From a checkpoint of a small transformer trained on Wikipedia: MLP 640 GELU.
Each number is 50 + 15 x the weight over its row's rms, rounded and kept within 0 to 99. Layers, rows and columns count from 0. The size before them is the row's rms in percent of the matrix's.

# layer 12 MLP up, 640x320, rms 0.173, rows 321-346, columns 192-255
103:54 66 50 40 73 68 71 25 58 37 52 51 61 45 34 72 79 63 35 25 39 25 51 47 49 51 48 82 75 65 64 51 59 37 40 72 69 52 28 58 62 45 54 59 58 79 46 37 51 50 47 67 61 17 72 51 38 29 63 65 45 61 32 40
097:60 43 67 31 40 38 39 30 43 36 51 34 57 52 50 71 38 47 56 60 35 68 84 54 25 74 44 83 63 49 51 06 19 57 25 53 51 30 67 82 57 38 40 24 45 60 54 60 27 66 46 52 38 57 61 38 65 65 63 59 29 41 26 51
105:69 26 36 21 24 60 32 45 41 63 65 39 44 67 26 70 46 33 40 60 61 67 32 25 37 36 49 27 42 51 55 50 57 64 44 42 37 38 65 76 58 42 47 57 34 58 66 30 39 57 43 57 46 61 70 52 52 54 46 43 62 82 39 24
097:45 30 58 51 66 69 72 44 20 62 47 36 59 47 53 31 31 29 60 49 76 56 46 37 37 58 37 49 31 44 32 57 29 84 48 49 36 73 53 16 40 32 33 27 14 39 49 45 60 38 59 48 57 74 54 50 37 51 62 31 37 77 43 45
101:49 60 36 73 62 49 71 67 21 27 68 77 25 99 44 66 59 48 36 34 70 61 41 46 58 83 30 32 36 63 66 67 46 36 52 53 53 31 45 49 34 65 67 62 35 54 23 44 38 38 29 33 56 48 55 55 45 29 58 50 36 50 59 50
097:57 37 49 64 54 40 65 45 35 76 83 56 59 59 64 69 51 76 71 38 51 52 59 67 40 67 44 35 10 51 59 65 66 36 39 61 36 53 43 48 39 33 47 46 56 50 30 31 50 37 69 39 60 64 50 33 28 42 45 82 62 18 60 47
105:35 39 33 42 49 44 54 65 53 40 69 62 39 65 50 72 40 39 36 39 30 70 54 46 73 48 26 11 37 46 64 41 45 54 49 35 60 37 76 40 28 22 65 58 58 31 49 81 30 47 03 59 47 70 47 40 39 29 54 37 65 74 33 48
099:43 43 51 60 46 56 46 68 52 44 51 48 46 57 46 40 65 45 50 19 58 72 36 60 54 43 25 44 57 35 22 44 46 35 33 42 54 49 45 55 40 70 93 46 28 67 23 51 74 26 45 60 70 63 79 37 27 19 44 53 74 45 46 72
097:50 17 44 57 39 63 28 54 62 55 60 52 25 54 44 40 38 28 80 43 45 66 70 61 52 61 62 25 48 60 64 43 45 29 54 57 46 42 54 83 50 07 62 46 37 38 29 31 19 74 44 63 64 56 47 41 66 38 67 92 34 45 72 73
100:36 48 64 67 43 65 66 34 71 61 61 47 31 63 51 41 52 26 56 76 39 40 55 43 69 57 52 48 36 70 71 44 69 37 48 74 63 54 60 58 60 38 44 28 61 82 59 76 20 75 54 52 40 37 35 47 33 69 54 45 49 61 36 32
096:50 71 33 36 41 43 67 58 60 51 57 44 47 65 40 37 49 58 29 91 52 50 76 34 47 28 51 58 35 45 59 46 57 47 33 36 46 38 65 52 53 39 35 52 52 90 60 57 62 65 76 56 67 59 61 40 36 74 55 27 63 53 39 65
099:71 60 46 45 69 24 55 55 55 65 35 46 60 55 58 47 62 46 38 59 35 60 33 87 52 70 34 59 48 61 53 23 48 35 70 56 24 14 67 50 41 47 63 33 30 60 79 34 32 38 60 35 44 32 45 60 56 41 58 44 19 65 80 68
102:48 28 34 62 34 31 73 30 63 41 36 68 58 50 71 28 52 44 52 58 53 62 34 66 39 42 31 39 53 32 30 54 60 34 38 50 27 51 44 44 53 47 44 56 49 45 65 64 54 53 64 62 54 51 43 29 61 32 36 29 81 64 62 56
097:62 27 49 50 53 41 46 31 46 42 44 46 36 52 47 65 72 71 41 32 45 49 70 52 55 52 80 33 69 40 08 42 74 48 41 59 24 63 51 77 54 50 44 43 41 55 58 44 33 69 70 80 56 34 65 64 51 44 46 32 30 44 41 56
104:23 64 52 48 55 77 28 56 63 42 61 20 40 48 34 49 42 50 61 51 64 98 58 42 63 45 59 28 74 82 53 64 60 36 41 73 48 53 34 61 44 51 46 33 61 97 35 57 32 38 33 50 36 40 48 46 60 44 48 71 35 43 48 42
103:54 62 48 41 70 66 34 82 22 58 47 57 45 89 64 65 49 74 40 54 49 38 47 46 59 43 42 53 46 51 35 52 64 76 49 57 49 51 60 44 62 48 70 45 60 60 47 57 48 53 73 44 44 38 71 68 82 45 37 50 38 64 42 47
099:60 43 46 33 52 62 31 41 58 44 69 47 52 62 40 36 42 29 78 51 64 53 58 79 32 37 89 43 45 42 58 54 47 58 58 63 62 78 30 36 37 56 59 60 48 83 58 39 61 57 84 74 44 63 49 57 47 54 53 51 72 37 59 66
103:54 41 68 69 58 46 47 67 68 62 58 56 62 41 35 52 49 50 49 63 52 60 26 51 26 90 57 31 46 47 39 60 64 65 55 61 54 64 43 68 42 49 35 24 54 30 52 35 52 62 49 54 37 78 34 41 42 45 67 57 37 58 51 49
104:46 62 27 29 44 56 51 59 49 77 64 48 49 43 62 62 23 71 52 59 59 31 62 75 34 41 35 23 30 44 72 68 41 21 46 64 44 21 56 54 75 39 24 51 47 62 63 46 60 66 38 41 42 62 51 50 52 47 66 28 72 69 71 64
103:66 34 50 29 91 80 46 50 46 63 57 43 67 55 38 48 26 44 62 50 56 63 36 39 68 50 37 40 30 60 40 42 47 81 56 36 65 49 53 46 67 69 75 47 54 19 51 48 34 44 72 80 66 46 50 27 48 44 46 53 33 39 72 80
106:47 30 66 49 38 48 74 45 67 59 57 54 49 45 24 56 53 53 54 62 45 45 54 61 22 63 45 67 40 42 38 16 74 58 59 88 40 36 51 70 65 66 69 58 41 58 64 71 78 29 53 53 80 64 59 54 56 16 50 61 60 58 47 34
097:58 56 61 43 56 70 56 53 35 29 61 62 48 44 42 55 64 58 33 50 52 79 62 61 44 49 50 41 33 35 48 30 51 73 57 55 56 63 53 56 59 62 25 72 45 52 69 69 38 49 74 60 36 22 38 63 29 65 45 49 46 56 50 68
099:36 49 31 32 41 33 73 65 25 46 50 59 39 48 65 38 45 51 36 26 28 62 83 62 40 78 61 84 38 49 39 43 16 54 28 49 38 56 42 42 58 50 51 69 51 62 38 42 39 60 86 79 54 68 60 39 81 32 66 54 54 46 64 34
100:46 47 53 78 22 45 47 34 68 47 44 58 52 80 57 65 65 72 44 47 56 59 60 62 75 66 52 34 40 37 38 54 27 38 65 54 48 60 66 54 30 80 33 53 60 43 11 53 50 44 51 48 44 39 53 33 57 33 20 30 47 36 32 41
106:69 36 57 43 66 59 71 54 44 66 50 69 26 47 48 63 59 39 81 45 35 55 53 46 44 69 45 56 34 41 44 59 63 56 37 46 51 42 49 16 89 65 55 74 54 34 46 67 44 27 62 40 61 40 22 15 33 52 72 59 30 63 56 39
099:63 57 54 63 58 40 57 57 69 76 54 61 42 14 32 59 69 68 62 69 69 35 38 49 62 28 69 46 21 41 35 33 47 59 68 69 46 61 54 64 49 48 57 41 50 36 53 41 30 58 50 37 49 53 45 39 47 49 67 58 31 27 62 73
# layer 12 MLP down (transposed), 640x320, rms 0.207, rows 321-345, columns 192-255
105:38 26 73 46 39 49 24 49 40 35 66 60 37 68 31 43 48 63 44 76 51 52 49 30 42 43 83 58 37 38 59 50 49 54 13 71 47 49 54 43 56 35 55 37 31 71 37 70 38 80 65 65 52 54 34 45 68 23 46 76 54 51 69 47
095:40 66 49 27 71 50 47 65 55 48 53 67 42 67 38 46 21 54 60 50 67 47 61 67 52 40 73 47 42 71 48 64 57 52 62 45 90 74 49 46 55 66 56 71 62 20 00 55 37 65 54 44 45 58 53 81 58 56 69 68 37 26 52 43
107:62 51 70 35 52 24 04 65 35 63 20 38 27 44 23 29 31 62 33 39 72 48 42 53 62 74 53 68 36 36 57 76 45 85 86 31 53 40 37 30 53 40 50 66 74 36 46 36 49 51 33 60 38 53 38 30 61 37 67 38 48 45 63 68
103:50 51 47 47 55 32 64 21 65 54 52 37 32 36 41 26 50 63 64 54 44 21 46 70 65 63 55 41 74 67 39 48 52 58 41 60 41 72 59 47 65 39 46 53 57 50 52 73 34 57 30 59 60 16 49 67 63 52 56 41 61 73 43 46
103:36 60 68 61 71 69 44 40 59 64 37 48 53 55 46 42 68 37 59 48 37 51 61 27 77 77 39 47 49 44 35 31 57 71 32 36 54 71 54 57 58 85 36 45 43 20 42 39 58 43 35 19 52 36 41 52 36 51 66 42 71 65 41 63
100:56 47 31 69 66 58 45 59 65 53 51 50 55 60 57 60 39 39 42 57 29 59 65 27 41 74 38 59 29 56 43 54 63 64 60 35 59 49 46 30 41 50 28 44 31 48 34 27 55 37 34 53 59 48 41 76 51 42 33 51 40 55 37 56
106:32 30 59 38 67 48 59 49 44 26 53 56 58 40 53 79 52 65 35 36 56 62 81 50 71 57 51 38 63 53 40 25 66 68 58 51 65 44 50 30 56 54 71 34 36 66 41 39 63 44 23 68 42 28 00 52 37 70 54 39 19 54 37 62
093:39 75 45 32 52 27 44 53 65 61 39 54 37 44 51 52 27 50 76 61 42 69 59 62 51 51 70 40 71 60 65 54 51 44 43 39 69 66 60 57 53 57 46 57 51 18 66 65 57 50 39 53 65 74 62 42 33 84 71 54 65 38 41 45
099:55 26 77 53 55 36 48 41 53 28 49 48 42 25 42 59 53 51 30 37 36 56 50 62 36 65 16 50 61 55 61 28 70 54 33 41 65 61 61 39 60 45 56 21 62 43 45 60 44 54 41 61 44 47 34 46 38 46 44 30 39 61 52 71
094:33 54 29 30 61 43 44 46 49 58 24 67 51 44 61 61 54 38 51 54 45 80 60 71 62 55 51 39 56 45 29 41 67 39 56 59 49 58 66 27 43 19 53 72 33 36 41 24 82 73 28 62 68 42 55 61 46 54 49 62 42 36 63 47
088:21 66 39 59 45 61 33 49 61 41 53 61 75 51 39 44 46 28 48 77 80 62 34 37 43 53 53 51 71 50 39 37 32 62 50 27 40 50 38 62 29 41 64 23 71 69 54 55 48 65 46 53 45 48 37 82 31 71 70 58 54 40 60 43
093:46 54 82 38 71 58 65 45 54 44 37 48 47 34 45 42 39 39 38 50 29 51 44 51 61 37 48 16 46 08 42 27 44 29 42 37 49 59 66 47 53 45 41 75 51 59 75 33 77 45 73 54 32 69 61 50 47 45 58 51 60 60 39 33
105:52 41 55 34 35 35 40 51 32 48 79 52 45 31 43 29 51 49 55 42 53 35 57 67 56 54 66 72 57 53 53 47 49 36 47 45 47 39 41 60 35 63 41 41 45 67 64 34 59 71 67 33 51 43 61 34 64 59 61 45 23 35 66 48
098:48 74 50 56 67 29 14 53 73 68 25 55 59 44 46 95 56 48 66 26 46 28 41 44 43 45 40 78 55 45 47 42 56 55 49 34 57 40 64 54 78 61 41 47 29 35 26 51 67 39 69 72 46 42 37 43 66 54 67 45 66 68 41 56
102:47 57 55 44 55 56 70 46 70 48 74 43 66 58 44 67 64 00 45 64 49 33 64 56 25 62 37 32 42 60 56 77 51 39 57 62 45 28 14 47 32 48 32 79 56 69 40 39 82 63 61 54 73 89 62 19 62 76 53 57 51 37 30 43
103:50 29 35 72 77 31 59 61 23 51 48 66 59 47 26 41 68 47 63 43 47 44 71 57 57 39 82 45 45 67 20 42 36 44 61 48 56 21 45 22 63 47 71 52 36 32 44 34 68 56 56 66 52 30 71 62 52 58 85 47 76 55 36 46
092:42 24 38 64 51 32 40 82 58 51 49 59 48 46 67 56 49 27 74 83 53 48 06 51 49 60 35 41 60 72 60 54 53 23 49 39 44 48 41 54 44 35 33 51 50 90 23 69 46 46 87 39 37 45 44 39 52 58 23 57 43 49 48 31
103:48 25 44 30 38 51 37 78 68 58 42 35 44 40 43 71 60 51 49 36 68 84 46 54 45 58 41 32 29 62 48 15 63 49 28 41 34 48 52 70 42 35 38 50 53 59 61 86 43 45 54 65 62 37 32 36 38 60 64 51 53 73 22 47
106:55 55 44 57 36 29 47 56 64 61 36 62 45 27 67 81 43 33 65 63 33 53 30 69 47 42 67 32 32 23 66 67 32 45 38 49 45 73 61 48 41 65 32 51 41 37 56 43 47 82 52 48 67 57 37 73 76 41 53 25 69 51 44 75
094:25 65 60 70 59 59 78 79 62 16 59 45 47 73 66 55 28 49 48 45 43 48 77 81 61 39 45 52 39 38 51 64 56 64 70 57 43 60 57 50 78 41 38 27 36 44 34 56 34 51 46 50 47 57 63 40 34 45 43 62 84 67 41 31
100:29 46 58 31 74 34 60 57 21 28 61 71 44 50 42 45 81 28 60 53 57 41 67 53 71 25 47 40 75 61 46 47 42 36 31 62 54 40 60 48 15 55 44 47 65 48 39 45 39 75 49 37 83 50 46 21 58 24 50 53 41 61 62 53
100:58 55 46 54 51 29 62 48 42 52 50 47 20 81 67 43 21 65 78 74 83 58 50 38 58 32 46 70 48 30 67 69 25 43 60 40 46 46 65 68 41 50 45 58 66 68 46 34 38 41 46 44 66 41 58 55 62 56 46 66 80 23 58 59
102:67 29 75 63 36 30 53 55 63 30 27 30 56 60 39 80 70 46 27 74 57 52 60 59 44 49 54 49 69 65 58 52 32 47 49 43 46 69 47 61 18 51 55 64 38 40 47 29 80 44 55 75 38 77 35 43 58 61 33 61 63 69 44 30
103:86 27 59 63 88 53 70 63 63 49 42 31 43 46 54 44 48 14 36 79 58 62 63 76 47 40 39 52 48 69 73 69 40 41 50 79 42 56 81 58 52 33 34 52 59 33 40 73 46 17 47 38 44 63 49 66 46 28 88 54 60 60 47 67
100:56 82 39 51 44 46 59 85 62 95 55 35 41 43 56 39 37 35 33 51 60 20 32 52 62 31 36 62 50 39 62 61 90 69 33 75 68 45 62 17 68 31 59 50 37 52 53 59 45 50 59 70 74 70 62 59 73 55 63 39 83 44 61 33